Weights of a small GPT-style language model, trained from scratch on English Wikipedia.
Architecture: RMSNorm before and after each block, no biases in attention or MLP, normalized queries and keys.
Training: a variant of Muon for these matrices, 1932M tokens, 6616 steps.
Each number is 500 + 50 x the weight over the matrix's rms, rounded and kept within 0 to 999. Layers, rows and columns count from 0. Numbers have three digits each.

# layer 5 MLP gate, 2304x768, rms 0.0906, rows 428-536, columns 0-127
563484502488598505484506477429588409442568521454453549550434406521506476523526409526478500530451526618478435506442527488494590522476512492429526544530478593493410570497500477497510481471615537479446550478495503477499470524427490592442591471506520457509418571561505472434623391548537492472450502485551532501541540438529486558520558547510447495510613483432472445474486484531460468439461
533386506482553445452507533567533460566409522438492568498451477516479516448500536492501430578411423456528544465463423497483464476413494445521501539452463551495477479481486484431556509534464373508519495485605435482531493532521438488539455495428489544492461511480542542476387483497550560517453427558408468477422540619579514490579430507537485477439447539594531525516508556491455473456549
434526530469416504536566498507547532408475477480493534568498604534457547568529487455627476506445460425574534503410489580644555499445526497537513401504544466505525476533467420559400485491471568443535508578531491543501493555501535445606517471462532390496457433424414498553544550488431644480537477429381589565542549424517512473516630463487590557548522435420453523609557518514567527481472
477577433539487593430603581509484494530564526378521461460565530552529474571486516492549593468442551484417513406363524550597577491501506493405471479588495419479460572544403520516510539567569407582452519542406508404568482584481468438475489551472593479557474447534564488507461486501559510443391549507442507609438559470540470425540511562532499478458449504509498546488465453549554452588506
531412533581466469552575491473484484565459461501475506593484508495565492502437446624528501546432532629502549430496496551566522567477528430560583406579570473547536472494507522537514546575495556552508541491538517442608516423458471531504533481466502515505472479446467354498446498501403419455545551539536454525412450395543507470477507489592544501448494510542456472474395508540423520499562
500437573450524517448481515526425546474551504555416556515425451462495553516510600483444533487484544500425469543523481469456502429514488442511489602476596478510509517429577561464501512613496449436437574635585515500574543495424620487517512482481512552532538443513561514504537515406508509513425485537483467483471566455515476545575572525457500523519451441463540456442461460443561443455470
457516488530484494435536441499530533531479486474573483482404477489494500519464512513434430494557472455441375474490539475509543506468542531486545442562455565424526437527498483454514467513478500520469468489474512510543504449472524437589520556539550460497476536536521530485422498479505477514494513467474483484455484513520441495535480423478434566512502473493473477535524481500428600547497
508494371438570483549564536481463468464543500617403460495556443396540606475500469462540524542490502519498462530561559574501512517396453465463506480559415526431518536531450551504546533427497516548523493501535509431531529499379488415543515529514545487443506453427485557492456550509499388608465489544578500539431506508496506491483414530514454461534500513534504570430416485396481514504536
477483512471601504494373504487469484435532501510424424454497568532403466501506494409525481543464519506452482493505566596604495516535485508512513479486442431513472493517437449482543489433522496483528482424534418443490558512403496452525433462535470530493562441543518470596515563442493457523494515453446562609515541534444497470461466479454495622433458540456542568483432499506463458583550
519505518436495525488403597422475397491541441448458363613477495440503450500486552550563611469500523514535522523478470434514511459471474522466458482510446518632453419476527511475465488496470533472530448549471413538412573468585442432473559510535525426491446557524508507393569504482505404537538455502562487552437475511502560384549459488533557477366535538353534471441482476488484485461612
491384483519553564525514523446503429472581518519521478467517499544619459386472492503390531443464575495576445487567413545476508645602463414546505520492424455490524472483551451534423532435528451549482516457476484405502630561535493525480506566454529504464421591504434506459458500452624487524510529460520464559525477482421509528459536563527530468536452539600467534484393418541525483522499
512388439402442441476498500529415576542588432449474604511493483618539498521468414477482475440544480435494478495509529579453473522477588479478396477442549568519546479520443399404507482545582503485491524464503459462409516523471437508521529576440439511548437487479476470461509538508646557497473544502515487447508589501519489450417598587575463578497435464408451457438450570529535583531586
545601495494499543533595430535438518472513478441489549509539460510513411510506475426517578572519522511486431570485566523468507406511504443497538505517560499480416628480382484543476571574486609456508474393620422496502574460524543521454523451529437500464501411460487545452555485467474444523456544512569474387439488368520423510484422459503620541507480554536519533431502481532558470490520
575568514484562467424502462546478495568481539585486532439551463541526461486498467425527391589530458509552472450443487505489467487572558461452449480492441483467477383477435523479581512522447489504488564614439478555452441527499538492578529439456580508531447549484496544406462535560528489514487504507427388518497448517519513548532472436534433432439480588430444450457496451524425525600492
468445492502420437464485423522512531474462579426540447500495608558416484438500441465514513567484503534394523443429496540383449478518480570511506560529480514492499477477618504499553452460497474535519463483535468543473612444555456459450509488495478486508503543428525486378630504514503595481481631469499414438534450565571485570466538479497462493480573503419532443454552459512479491526405
466542409551515515507539520508473523492500512399430419467501588586539511534531502564537478541440436522373500478459549495484495600524419549496437461535517506500552475486512593499393532511528439541437403462426446586602598539512523530407487441472502520521450491492586456484522583487414537491551495583580529452472493517425505556517514519442534472449502556426485462490559518477512512481486
462537505478391566495547561558493466544471481427500445466630450548553471446560483516502538562504514481422574531506441360525596493510524495506431512494572493511507476481514454565512486532460479446600486540496398561525524534495503476479557475493477445500523451479514566514532485434494476517526461493493489489495497427520456524525472597462507577448499540492455495442496446600480604418541
451469446437462572466550493466471506497502490471550531510515611500415403502503563488438439532438561523438580491481483462502399477464522607508565525577457456498529495527559495549447494430430523617513562545580447616490468517489561499521398482506463592525519535495424532424569503434507564439477469454509471446600483571518535483546518502512525539567554525406459429492456506431552551556530
499469497486482547560482508600385564510523439444549523496588405494493433517523535503518424539503516491533565530470474557512590437480482509542522530441431553543486542469543473551536456477460517447494531448573539561529514465506582488496477486452472416513460478528441465449529564493496524426424486451583467525482518526560442463464476561546480502476576478498508490559537443484419468524519
583453521447496510534539511534509518433521360552444484500481429528429434604502531491514464503555515444564560620418489472437412560489526503505616593416502504566552579492423565497497496543536522492493529525526471468440553421509423524496565594519495476452505527362524552445615476495544495574495540468584472493472509470492447448574502510501483471524476535460416443505494583540516586479587
565504491493425502519561500566419512531535471499498477462550489469500518471490459418500435492446534523573466621456404573459535567418435399468458475514529518472528520487485584506503492440428484502522513517541541465582479547553430512489436490484545517498466456514530497458505596578520475498575462484564620603522452473446536540511554521472530471541544454558414462439559464570463505392528
518484550375427504568540513572523503484462498574478488421442552562522485551586598491546469590494540478478407586482466521529568524510611471452462437500457549483533527417563430508527500470517444517603445485519496456408455564493532499503503451416523508543542562491521472548427459454549453442554594547418561462521546501502543481506459498548538448532461473523425481445537438498525561569610
472542480517455497529529541496498483431412562467614529494445554545564492522478526519517507474391508448535416453566540495523555576580503350458468472464482375455474530523491536517522445443436532447537463517453521507399546501529566498452580535454496579469459484445525524539488489553394520493489421549510468512473498524431462413434492428589434560519455478580544586484472421414505512542583
484481477535554619509465498488407507511471464519439557432393528602575430426547481502578574464477503543567571506501503481543526656563460526501612399455577502483551460529472491474541583508532465456535415490442484494409499396572478488522504469561554520514476483501515449497466510487421559393500505514576604491533493577498446599469485596572450490520474539539487586579567514539452477594566
399537459545575512579586462572506371592513373438474499520485585496529544450519464476475538475469506487424424564496472492540542413518464487539493534530605520488521437421559580544523481522586504460559545457447447600493528365437534489540513573541406428500420463593438536556469511510499527457483526558570544531432511535500571515558430554419512474426481495496488557564523468417450496489507
398527363603489544463446521501460544511523484560453477536404443496407604529518465535506511453531479521500543507462551463478491552420529577457562527581491509547475569495511542354411455463555517474605551531511586555506572540524594596472500487494422398522596503464517565422564467401517576489402441448464491518462479511481455489583429466459415519510558527514444455516509557623425463497488
532525461430506494524451540490428514542486514480411487571552505572571463551453407470455422529402520495495456486612474517456492495481530475491455521392525577468454514469410485563473475446432608449545596487503489525563564530479509502674495574516569422444550508530486477508537582520511441443491458534419452519586505516534597504528411588484482403507595512464497476438537506460527413504465
472581566531498491469454478525429505541415550515419471536447468530444575521488567540516463409511471548453511522499577423440460511642434501464478547422513560535581490459502530408515498544480543529464517519469492511508561478513499454484533548624439515488416529461540507462583529483438420475525505428566426473535506587575547499566454462545502542501444524524469581551470458477521492510480
534459544530600547505435434598500583460610572517434481581543535522442506516591578511452512419480477520490529594489430473432509546463526430499429500505505496535556573447470507512502472473437444541422462428564576441463517523550499517489470558483490480503442529487499516551466518577456537502481492453471474480410567531540461536451473463483441384530491577522547471479539423460564447465484
524483607519544441474451369505503518602483443524557460441455540522506488527462493445617536480476501559511508413556493482476547538418400486554507475420430599392537503579464471469479514548431484490393576531435573477511518499464558542502627458523449524447542494429384518577503480572488523454481468527477472458549471409528536487472504494498481514546483462563481471513530504523532510537637
497534569529471490580454559528535543507638521467505504455555582519456480408558399557567570526483475499459480424501496524508496553559415526488524515489583463472538534498522453419547505539527464462497494544534500584558530509523551484443481429548503508517574554507521568513441410452475478534519508410433471484498551475531494592594553528526496502424501563479538441438501530491609449448525
526460405422492467507487468577492363482524566515511532497488523450448533503491471473586514467428508590501463592433512478439516521508542484517634517511500522434457485392544466440501540533476468510511568523505564468500500490495560572463573551575457502476497548430538464549503468492518482511494459463571446493497578575440529555467433620520502456449434460478456474462490456523495489471474
466413445582480525479516430504451552482433551525433473516505445546559454565473452545542551508507468520570543480587495448473504455519543533511482551442532542498433508497510532431490512462501401379497507485508533528421518561501465547467459590567572545507496459505399545493472463504506553519507482498555459567415580417399490466430538528496474530465492520486539605470472482523532463527491
469533551535508449469592496496515484407439482478533468479500566450536496610507554524470458360520466471511498539396498397494457469585455476547557483471453499550498500604463536504546469543489506446578350492542490398538409512628493529515536541519409583436453404375540456557416444460529469502427543481509578452527450522507567452480519589484534509445505532480514622504508483574533526491539
478537479501628532496561438491549425511517525590449405462507538508595494524484555530428576448587476553495507539471486449462511527512553438469480543453497503431512492475422534534451488485500444485540579430561548514471513484489560434441517580476539517539539413522511405478560549520500466485453537431393631580499486365595501471431527451501409517512556524544491479461481466604559473465473
392502421558488547516596560475437554550479523551458501453526489502427443401456466584459428464479498530516516483591587521517571459479531491514569490470442576551530479581524463439557577622574534588515492523513546541546503462514542443564509423482501591427550534466434390510493460542568476408479496522573391388563487451514452420571587462513469399506531533488489422562431479459507514642477
454460531454510385433496420433525543496515554494490555491489550392435474378492438498418471480499533519480517545442537476476580566442425490540506452471486501468470444503495449520474491420508530534431476498556467445431485477523445530530483515485485405463491521500630528517504421503498568455593490570504544528575474505495555510463524550468573507610478453499418461570505503483416476518390
471584569502449399537496445459440532507481542539561481564461468430432548462513450553463530589419490503579473467451516493460487575511472543444555482487578483540511556509480432482460451519498488623517516505573634483517514496443442547495599547479539501519543486483542514446508482375494550500559560373480598490485453472574471525519576537487463614559500494473442487553542497555517589516523
430501422545573542452425435547447578523506443479500445425506536545556396459553464483519534488487563494492378597432498541479549516400483569501516500498502579425439462462488456487469482630516491512474565428359473457579454565545498567428473475593420475506542388503499535536448488466503550542487522526448525422560484504481531534466492479467529468536487546447604489542459526464484519489578
489531497446504470442498503557519561529507569478498441471523576522432440540447445538419531539560446618469539561443422455500492464482407534467468494446541545389503481526502569526499521482486457531509410590491510499436482527449500496476503509527443530460482597552413491512537522470443423506417465570405481450530488439491571468494465482495516466509453497552473557428577497525554513423514
480508500475525564480521469490568536551419505492539450433523477453525564508495525465566478497531539478516493608527480552540566499513512388445499536542540502476445533547536503504441529519437466414527478431494532488434572544455557587466546555480558505589446461522428502537528562502422461389537510504482458590492503442505597522469537509493599449466532504568511558423418480477524491513509
492450572439576613486436586508480562512507481458481456508441534439446357491539448565433513440541500566561485490552571464452463526479582484460508523464536503438510480587576489578499517442444538470492523483436399505492369438544461481503538516534527485474569475626418534502411352579544422505610443364417377509537533447498572502484576494567454474448509488528570538523559564456525498489479
425495542425594465478494445528429536537513497553606525531574541501476423561545500482463485472460551507423495489545600424483463391546525559547528563489582443441491555527574525604473421431489541566515464455448528469578511507507479499528489541531519541473547535508540546491529511545498533530506490516456504474543557552501498540560518528562501512523495506560519448473547552362554509526458
598467534410526495471551503484495532530491557469536492486437465483449485511511584431482548478622489488448520469496534453475478508469471532470474470441454482536405530463483481611468536546468444547553439515449480476611537512504537475451585513505570423537512556522502482531454538523501471494496486484457503466489524471485491556536492508545505455557459514432530512442515575512545551481516
433473501466391510542469471552454476507425549484492474522478529515526488493435537440519465455542438545445485506520545512483493460597491463512493478427572523447496524428472539450467423558398505493434553433481485446514494475414424428479497473537489539526507558472528454424496537456559453463430465499511563561481583478558535440427506523524537491485489431584484499509464458522572495559555
591597558465432459561521524548497561549459501506517467350555456524448511482514576547528497529569473574489579446495623553476430541476496445515460453557555497513412569530481507463505456567447473490478518597509440503490481459588463564459521487519425577529442503447519499482492543439550452543555476608523550470511537541539577542406527426494468507455468515584438458529510455538454542526485
512624451501442399502515465529410469506540575511621400440485497555471540510557513502399531504510501454523497454561516440443511461527525486512560542510469560498427472391448568569482609498483543534443522459486507529453443518499379540492488563526451508509465568516334486480520448547508574535595375513591447520572503610542503557504408489447493492470447542583513577483440443506502618466504
582532535553536550497499451538450442561452500477541544461402440508540567454461560484521489530460460382575504388427458474536486512456588492506596476473577477523518429529444415412478483583510489504410432547508531502491523502524591510407501469556496575552458492456535447513485520461520438500449528455510440611604627469547458454532545379489483545520446449504515528520463515503451528513402
439555436500512491561418555528570567576393492513500508531513502493480451485449432511514453484481514449338509529444531436559528545447479567505450459547547445559569520549593485464497549458510536530484474475479538450486578608502492563501575540484518505559511478447606494460590557461487478409529511453527510424460472501486597546464530534621508481559429492525576505460455443503500536520527
420517527521484549496575516541481507411476401511565491464417475433568524485506569573448555509537450575473513591426515516476611461462448611533551435467439509597514488508499458435517561476459543575498523491459478450557578445478533488513521496489505447511507491470531519460509449485546491465621424563522436482586531532489543555546541496412397543505574442548453621556461432489453524442482
449487513537568510505495522615519475425438522506504487487622499479536547542584526476516474503556475511531472494488543507536521528479498374390442535593481483441471520466435566547410372459474522608551518521423578455506432470429421560489476490463462422477549459461509588500578463505500402452528422492453476486481423444478465482481461563550577500478453443436526395527596499484456511517488
514492515492513522547495557531502447527445478438464508551426534528580466585454541500459501466469482458491538512456601455526444496522498567509427431482464527564470496538550499467447384539502547420346447527502543481580547438531476470491568559498499448602475526493471559479480504551546538461392486467532546497585530529508517535493475508437461401567483522473508473671490530497547527461606
485501407501456571515494452571485491562493487485512562552489490485474630541477532461437429513446525596483472458542509531521546494431577446635452563505596520510505567516472464521473525544523425461523519539513491506590455479490511478545507430433534465470477480504479555524529442443493440499461478489407474485515589445507469491443504529553473510540569482555418516560511531453482550462499
507453526566477452499422517463581484410484500471544443543461492526520531518520495553513522541476363404401577534554379426507587598536466517546511508537446499432456395554431448469493523501425570548480567461519461463438577570474451457562542441517582550444586487560520458438463554479483492391439508482405509486570478452429458506446527506430507528531476523448507527409531431456638541532532
545507496417461526557596457481514548496577623458539437583532559514515539437477505480567494413487507551500499576620501421538470521569550466461510436412525507491529446506471470548527534448442575570550416544483561477554475541519498496498468510529486464501559511447469532459550518470503469463535467564539477512523513548517486403549447524523527593569513450371472523451451437468453633465528
448438542520464573466458601564460532486470444453499578479482497436526494498537577560470510461545447446452509459408465490506553507437433469517497476494546581472478538484479549584459538483493572518508460537452490491552521459613558494634492515447515418509419470560526485418508500634570471544506616472475447508563516548444523531569544479503536614499510500483495558560483612520516557629488
594438422423488463543565559555466438508469436479525550522487417556525500481536484455485426505430504544512470453534522430392500476486473472510490476488493537549558535517421484509527461591528539534455562572507521509490481506498477574493439479512436467439435491452453554497468527542456507542472520459507390603481504443411507530486446478544462453544516503537507501449446551391477464531619
490560555483461505532469501514507524490430490463454572396418483528499520502437494445479403476456459510374511414523500469438509456482532422521496555467603544405521522468429522539585400428523502568499517465535411527514449568440470394552551481454461515507459514510594450473546450471509574509485431435429430461436573516502505478513515493429438394544522505462503469452501586530475514526481
439555506475570456477519524574564516570562493562573447494525511494527451490516449505538495494585492410445474482487495509407535476527579567461502476470624533466547529489489509514443555485538528496442538478431500421450592467560525447583497470435497517572505548461470445525603474529539572628523380545409489473483589426510624525570483516456514494545450482492512512466649403502464525512518
509499497478463465489463579532536543338442647455544551482516538558511482356522511548518512512554517476458539516447475505445534490482545457526575504439495498490527506509532442491514538535508514435575532509439481557529555501468555457497549456532569470493616446428553503473465550461475532499519588463486535549538535545513492531449580569535549409571468440447553536593452577450484433568522
495511583431456532573470552510489476552463470576543490580515488513493436545444466553490515569486496498468435485463488499487418598507461432471527444477617443544482511464527517464497535482533476539468500477516583486504495514514556544482450504468550505515446512437512541510680484554565495508525431446571431479546526440500551525463547444478523517608474517536538489518540508435583506535520
531507473435514431512480527517521520415443415534532483556488468498474480470514501526572510510444518506491466414514417526510616442558502435510600517452467418506549463567459413504464392503463458532433453645402495370491510499457490513504632535478520473486523479477426547430551501497548528403537550506551369368584593527497512479531521527451570541482502416517494532586474472482401535532568
567453478467559524538482545498555620427527413484509403557539529517496507460513608484550473543477493556484557584483551475546463579469514475545485495400556452536448514562466450426567395549518579503547517423548488480516436574467486537477553465429499446512480539467438548576479488449566480486562523423468535416565498429484484485535515457445533479564600593467451383545585600443532510473471
492546520521581456471531470557502480479543499468519506651474438419610591457480437531594528482445546542551565483468509536525508614445533508450429452458528458509432453454537589515547545589430470504486447552514556598500443476490568559437482559477464443490544578543534481510345562565527507538501445454423544561421439510476589443449516511503526500492518486539562478566524459561514537430569
445573550428431539498483434533489441471582438544444614567475382456519482502491461584436431510476560566499484447497501586464456526520543489519449577564494439529498509497612456429535449471561534509527526539431466442419498471472524577478393495542498507566514490546476491515430526461466548506460493562529421552596448492462514525617538586403421509487457451486569506521459513512488507517491
473463467480534458547492544499576533409493464489417493495459442473454529457513474423501432553469533560478509500417451419488486507448505557482531516490521427488538668474515405392508424463453522472481546456510559481506537522592588543550484608513420511386480492513501413468600485500512564466546534522485513524492565466510541507495461471485472455567573489481606531429425545506581505483493
447563575497544576454516472487542554436458462466531539538436466444479421403560517479497574545444520467463475470489585477483455465534379550502561490440535467535506444515498443520466456530507492451493525489507432470587459373485381425460402471520466553534455510437479480431566507399509519430560553488474510487473520570501460517483573456560553472508572556478466513493542516543556503539466
470458571469439499585391504547484447533433491520580578435411552488420519421477540497454576519476462533489464446470455408418518542543488603412615536510529520476524526524495541504434506384489474561550457514532512509522480436505511527421562467541555378492424499543587499507508448473497520471403527543517411475520549412456504528504496471585470503548468524405527512565589445491541453433487
537556482508452375503432504487544498578522537504503537452591441562524522508441580628545433517457527589594478423547511527421479538557553428670550490504494449495559574487458486627437466533457497504624478509567510553533424568570522502578409507557463488531550483463449541479474480542408510379512445483482512488510534439570535461542501560566533523513496427460553531500548502455561523597428
544468530560505436477442516487605611492530507510541530552473448505458427615489446547524530476491523510519545484406529376518514605505468476477555411478505509499516632607490438568571550558456522479480461549476492496519523444529536507435426538508470544572442470461566493479424506589435500429459555512544505515531496398479455412491469522577511478507445566438494598546518536465482563475471
438459488496490451396532572553447474591463472558559520485464504519468463536473466526479503471564522511439496529487524510535516400457537413502552493501462465503494480424544564535515518530421494443481527537389489509543508485464493398523484468500471560482528418420578422514557551577518513482489494467517500537498542638564507540565510526550531410456419449549513511526491517427506492463498
526498526452475476508465516421462493509487435494506512519397578498535491406546508505450502524641520535517513481526582539545478476479510450569518472434423500484432494490585459467489577430455418541523476475479471371509474407511633480536491474615438506596621428544507507444489473461519478514528517510533410529530533540559449568623498478479491445579465433470518399556561473545499567550389
464501466441574567520465509551550652494476521427527492463496444422459552496546525601543422474484502562504390459470501458536415471429498502522472380534513467518532471545577520510477545515481447437457559495518444519531545522533534426517542573416498489526437421547533430516532502519564408451541464512451532530519553479527553573575448518498454529515422476453433551551480498446564487452540
560523531451546488502483471534402458453576466549483559592549571443504412557575500459477534501503472495434494514496520550528501440489502507531404439491490436490529448422509462454471565538654478506463583420481480495517499459580497490533475557426506537497475475500555445525529475557470519489472447550552601568501550484495505504494519564544490539524597390526562623417437581453556532572404
426520537416481581387528559616468594473611513489566483524522540498396432464537538519565444359609556539567462438489534429445600514466492497524407582477464462465482487431480370464506554506556611542389501379589499438407550459515554484532494560516463430577487450546563579495570513518465519550484446556495448488501483512525569537534583496493465657496508438390533526566486436579496526444474
475548515440520382631545384511520503596393455438527540475540474495507473568527435455456481513454527477472400501420438507470554456394472516493484562454513420569494407556483503540525544434594544472536448484583431423540466489486580509547430483527515467513522476469507566429528455503487475479407478613491562453481585503441458437494507414541474622563451543552420461534485533459455540576501
502520496527451448471452576583504434526555481510406557461563419501598533441482492506522481504511477478414467550529504542450457487490533436472521578445472545459527404434549536501408458514559487533599638470474548490589349577522466565512449523482470510509538556486487553547524590508521485571451512521387447481481584485480487474502499442555555558499492477487515531435427563522479398515473
523559480562524495463498570528526487485550554552480536472469610504473435427499526532501592535520494696487433540569499514450477477577511495519494455487449509473489523456601443434474442465465518580522516564542449440525520508464490474510427584567543530596374487525522603474472468448468480519500530506487448408501534530439462448450496468605454572508524590502476498477603482460509458533538
470500575447473514504465487556423528483463490598491425526513514494482405553524474499504472653428467558472540491582493514476538516563424419406512495505508515480428527429567572426509472436454488440405520551504556517496509545571578354506483513581515438470615479576538521475462483534468533473609500544432498462563490481475406504525534502667481510431565540462462498559433437455553538609557
501468498575565480544433519614460446554496531491495548473587543520611479567538549530458484504511509576496504533511483464464529568436448502530561537482414486626634473528478555453488497573552500505508567409485410379653581562488443398571529519587523443456519482504529550573477514488517462456494478499472542435515539529454477506508502509483504514554475495574540599553469488486484419425510
449538460490450499478412512512498500428538522450587471510461504551537498569489550501479437462429609453543514556516463468411548493460492466476601462449552495526445504569458495532437605556484441363496517443503501475545484479468559480456545404579411596576513595538588429535513560513475465450551537454443541439508569600521477486505513547492538504450455491418531448531584526475454480436520
449497489487435635479413446559496578425497527489480535501559503506514448476520435630470556463524529416487599528406477527503394498485472521397541556519533531546423527545509470522536505584454504548532589542520472490545561456474605413408437436495411571501470528523581474512433450463450512555575417437578526503450498371539475543447488513518512446514539526506550563474468466460511509515479
420547463475564478474460478558638501557477464471535498509521563484477512524474498480540541523561438506540549582455438549443519356510520496560524497539501466481517514554491501533517505484501458460464467437531477523594568500470471520524575531523522596448504456575492497529516512531518522502556489456540523452461511516476471456472607555525522470492489524497486506431561512545472500499473
446511507401574521531521492507355478516562562463389513572539544483485482481469509564520548400535485509445456490424478506546553579517432433507455558530464521517514510447529423453466449517513580586508458508457578528560552479469486406516542446589487559537467508494375494589485468442469420452547358508609448494489551452487490507539551501450510523540598551497455572489570446528497401397534
519578503390527466560514549500564457587404468479415519480433472567535549523469488513405478513453467503546525517403512507397491500488554503426561418533454477512526457560549451448521344493521491492541466411454395515435577574507522531578461570443397562564463452520524466549508491552477593457493475538552448525556438567488541533412462495548442468542520570514484497378507502549514426482548
514510527410533492586508389580525512514504509475529440592508499499484475471493448546544528494510598511473542559567521526569508545538518533443463440598493462440490436521492517566437424496539465565506421504464600555528470504505518484559521404487531511542455441494526472538510565516461521518459446609498504590515496493433510530566553586398413456477554519468499506605668588459490463436469
575540482528571402504508580501469470532482524462576472569485513296411559486506477574441552542537479499493495424429537484516592494392568446588537561496572515516511534392514501516546520474609524493517523437465454467470504560515588452484444519523423480495466573528511613514557525470529479506466468518493467423524424623481498437437539597472505462539564589528540603463574525530480457526480
471462456511383532451554526545538562551524627568462459529486410517451519480498528447549452448542429452486460527515432481449507513531505609391540499565491463555472432444461544471479600541585434479389455378522508470453590470507517556531516473505493449535583470613417547542457488423536533514622585551565531531455485432461516548491508571430518564399496508487479439549536502510463497525431
468585522557501505544497512522468475454464496560515484482540503514510509594516509500447441441451539547528520441537520522441552560456552531493494445464539423473451547483459541518437459548536497457517415490405509386515457387454506534484500583540494466550438498516457462419562563501464547487498493546515389436447515443489566548601413503504499464511561550509450468501580476439434560457462
525409506511497565439553465574522525473440511385539498456524534556444524566542429471433507495557555488503486478479470558560476410484452507527504507532442377596452515459468503590559540541526469537430469581490455562536564469572530557611549524486611508511520468452457509528558523480470520536487521410501535469470448472403529540512513476475367493445446612496519471461597459524525602533457
506548611562575557424495542517462472483572496510490413532486594419528563502506443498497376523468532462552437411473513510516484547407501508417558495414559569536511439491443483509456504527519493496488512401489469500545544568531525443546507462447535494581465505558464423419563567502464419486439527532480549540491486515484494438419554414478530455528654464554506418434478591470431505466586
463491605502447591578435456504430455396426550544508473536452577466538546622581638442472496529447433471577535461519478486560578540460516424453471386451549404499440549462507446514529523424585552506506415514571442423493439546499432530469518536590473515436488441541500566472465464409499484469469523477526496464560518438532548577506457503455426501439412543558546488528476450471438589449580
510527433519442498475477481414476461518478503447392569522543457467563545514502485494463407564426618541534583497491488522565463428501611529529554479483524618474394450473412538483493484558548554407562452468491492577624537438455440558457407438465465448511553522580505472568498557480422585456553451485455462487486491581521509521422456555412489446474554487506501495560405464493528637444432
500457456554428444494483509426606528600489489528524400568488553527516429527526489468445513499562495444512466510437488401452541491542536518490492510535508542491472497544420540527506468542500447413462509556511457516441553445489520498493526499459519479483553495506545508492587506570457530498438484461477404461480513544553549501491543570496559494535459499573528475486531497497472498483459
494513542508403537549541564477455446444504480412436462504477544602547542563512557517560462477552527527492488444524449495526430522446561532413554487500580622519468553471482433507516531592457422439526380569508485519511527511476528535447402459559504450618531524465512548523409477505496567459430467514517564501532489570568455517541537554459518488527474482489418491415558495418396505404537
496525546409529501491519574454490552566398430523484502620568525484556486501494617506528501406475501716494532380481553409568493434487407607427491511470487458539500506501452409390555572503513513430480534478532480573524507423598447455448516524490546505559381429520511549432462576479447446519507499377544412421500580562478469508492501530490490548544544547402465555527561531484567502420538
511467485414368549510402498512583395546515526558464498459481497453527497564491550497502476520552474541508579433554550445449396521482501458486536495557478502454467494439539544555553527465457378542399458493467433385493554480476435500507489403439430541452447555535467518500534449446412454515623579433481562514487508487501514460451507518534487451561436511507544479519508430466407575458490
633417511462526432430565410541549502434475475555471501476538532546512414498399492552452451494519499521470626495468519455548423513577600459539449413430578544544587554458507516521542552475424451463545473420491515458437447635499394470554566526526415498502478522427426534535532503447540423560515507502483543643480514511531540448521520554583486452551462513505373519635521497569483552503441
493536559538614502500560499457556511599499515553409496544409398495490540540447550524492461506482506533527559445490478466476508524495427621556462483573438415501421575573469488470514548409490607465563510466512520539500507470492502525473486458531533497415510377477511442547488440475511393434510538509494496556458470564474540418478466463596563400514642521561470475403493505413536453535571
490530563564523656498445458551524543510574536502507549540470492480552550555519456553458530524472479519498582465530500443477593554518479449545532415582487509500554487454434525525602450494448473422519507639497480497539394461490513485532495480605492526460481468520507540502543545507461553557518441484512563646409491557417426487439460540490426446450409453458469469411520458520414486476529
529513581556473499455512467515519359460494553487481519538504530483484453495481581464563500497500520544531479458419459479551489573581490463419560464518413526547534597547463509552553457538476453600501490501479425537432490458403557486487552507444510608506454622560660462435448553555471584521506529452465572455554566553445422439494496618542458537455504489465457494597496423485531518579553
540520475452601398435483492446521473454488601448559487598469498563521463489532491477516539483583487510512493485519576504474518440498439519562469478461607454503463540429564547466543579548507522491526603527513484520598486430457461422556536477557633503462433466459531443468571502463443433461501423465451465535453501513528565464646502443427589494463466475577439562477494455413497482447658
565438464513498556504503436428605468543500488502505480496533427511533455460604570570537530506576460534450476540502559531450448553472565476407500479470539615504487420572469439427453411505461511507524610523534461510496442515456449443444418544457527537435459497598491460548524592528544583431596489519477496582538488504490496535523576611540527456454545539449450518507496544554584486557589
515534545560495553453436525492482466497507445457535519540487554437523404477489514477510496443378523492406573494509543446513442442545506499450518498487545369546481546481497549433543564426531529469538526519466451465554540460499562494501557514532467516486526515510535535359434543420400465514393508410412484513587497586470492538433463454449444495480436499472438538554460563529459507450515
513505505513530492507493426473422445477429446553472418490474579536523499451537546509596603566478537577365423516424453504538569450483415541498502492558498483489404476481391497496499433555543509573468491452505596535515495537460400566490537508501529572439568556510460542437577595583455615529477549466580505493541441470580483505416571478486488452526504493411507561431505389484622425510536
365584514468440508558490492469510511513544515485499545550459427395485502520477509518564488370501560435538494486430465472580525528440512448470559524514495451509488454474544480513515532464486519493539474533488534502591539564539541524485546529502536567473469440454498514484563497461396499508531491500474490498539533381502538532437493520606441480493516458468492400502443433481516514394613
419547519490525454422534394480413509502416481547565408523517511513518515464557501513502485404450459425499535469453532432503541506490470424507565468529475526546443450552523649486552522547471514494597554514553526436477487452474441499591517530509461476444451531451484511346404453488467475456479575448549616516419619568479526474555483481407519400603578525379568562406502470535458580566493
443465412498570551438491432504506560552561503535458543527433469519434478540515502458508479523436522460447513505510488539519586515544518488457541441559603555488557494573458488495511497491477415453498510426516576553430540554458429498481502476496412467572543576541388503397488542451552419489540483539500433544525519443474492469564472446536490508525481429549471488492541509472498483461511
527495477445532459499464570505599523561513418616534496464448551527488383489507452452438491496427486574558534436486528486508457611475376522522510509645497552481506456410516477600457513459520538489476489540553505524423564459452517496470566444489494484604457475464478482475473510474477471546424465465454518460428489515452474556615525490526447431514480470441592479469472531546557590495496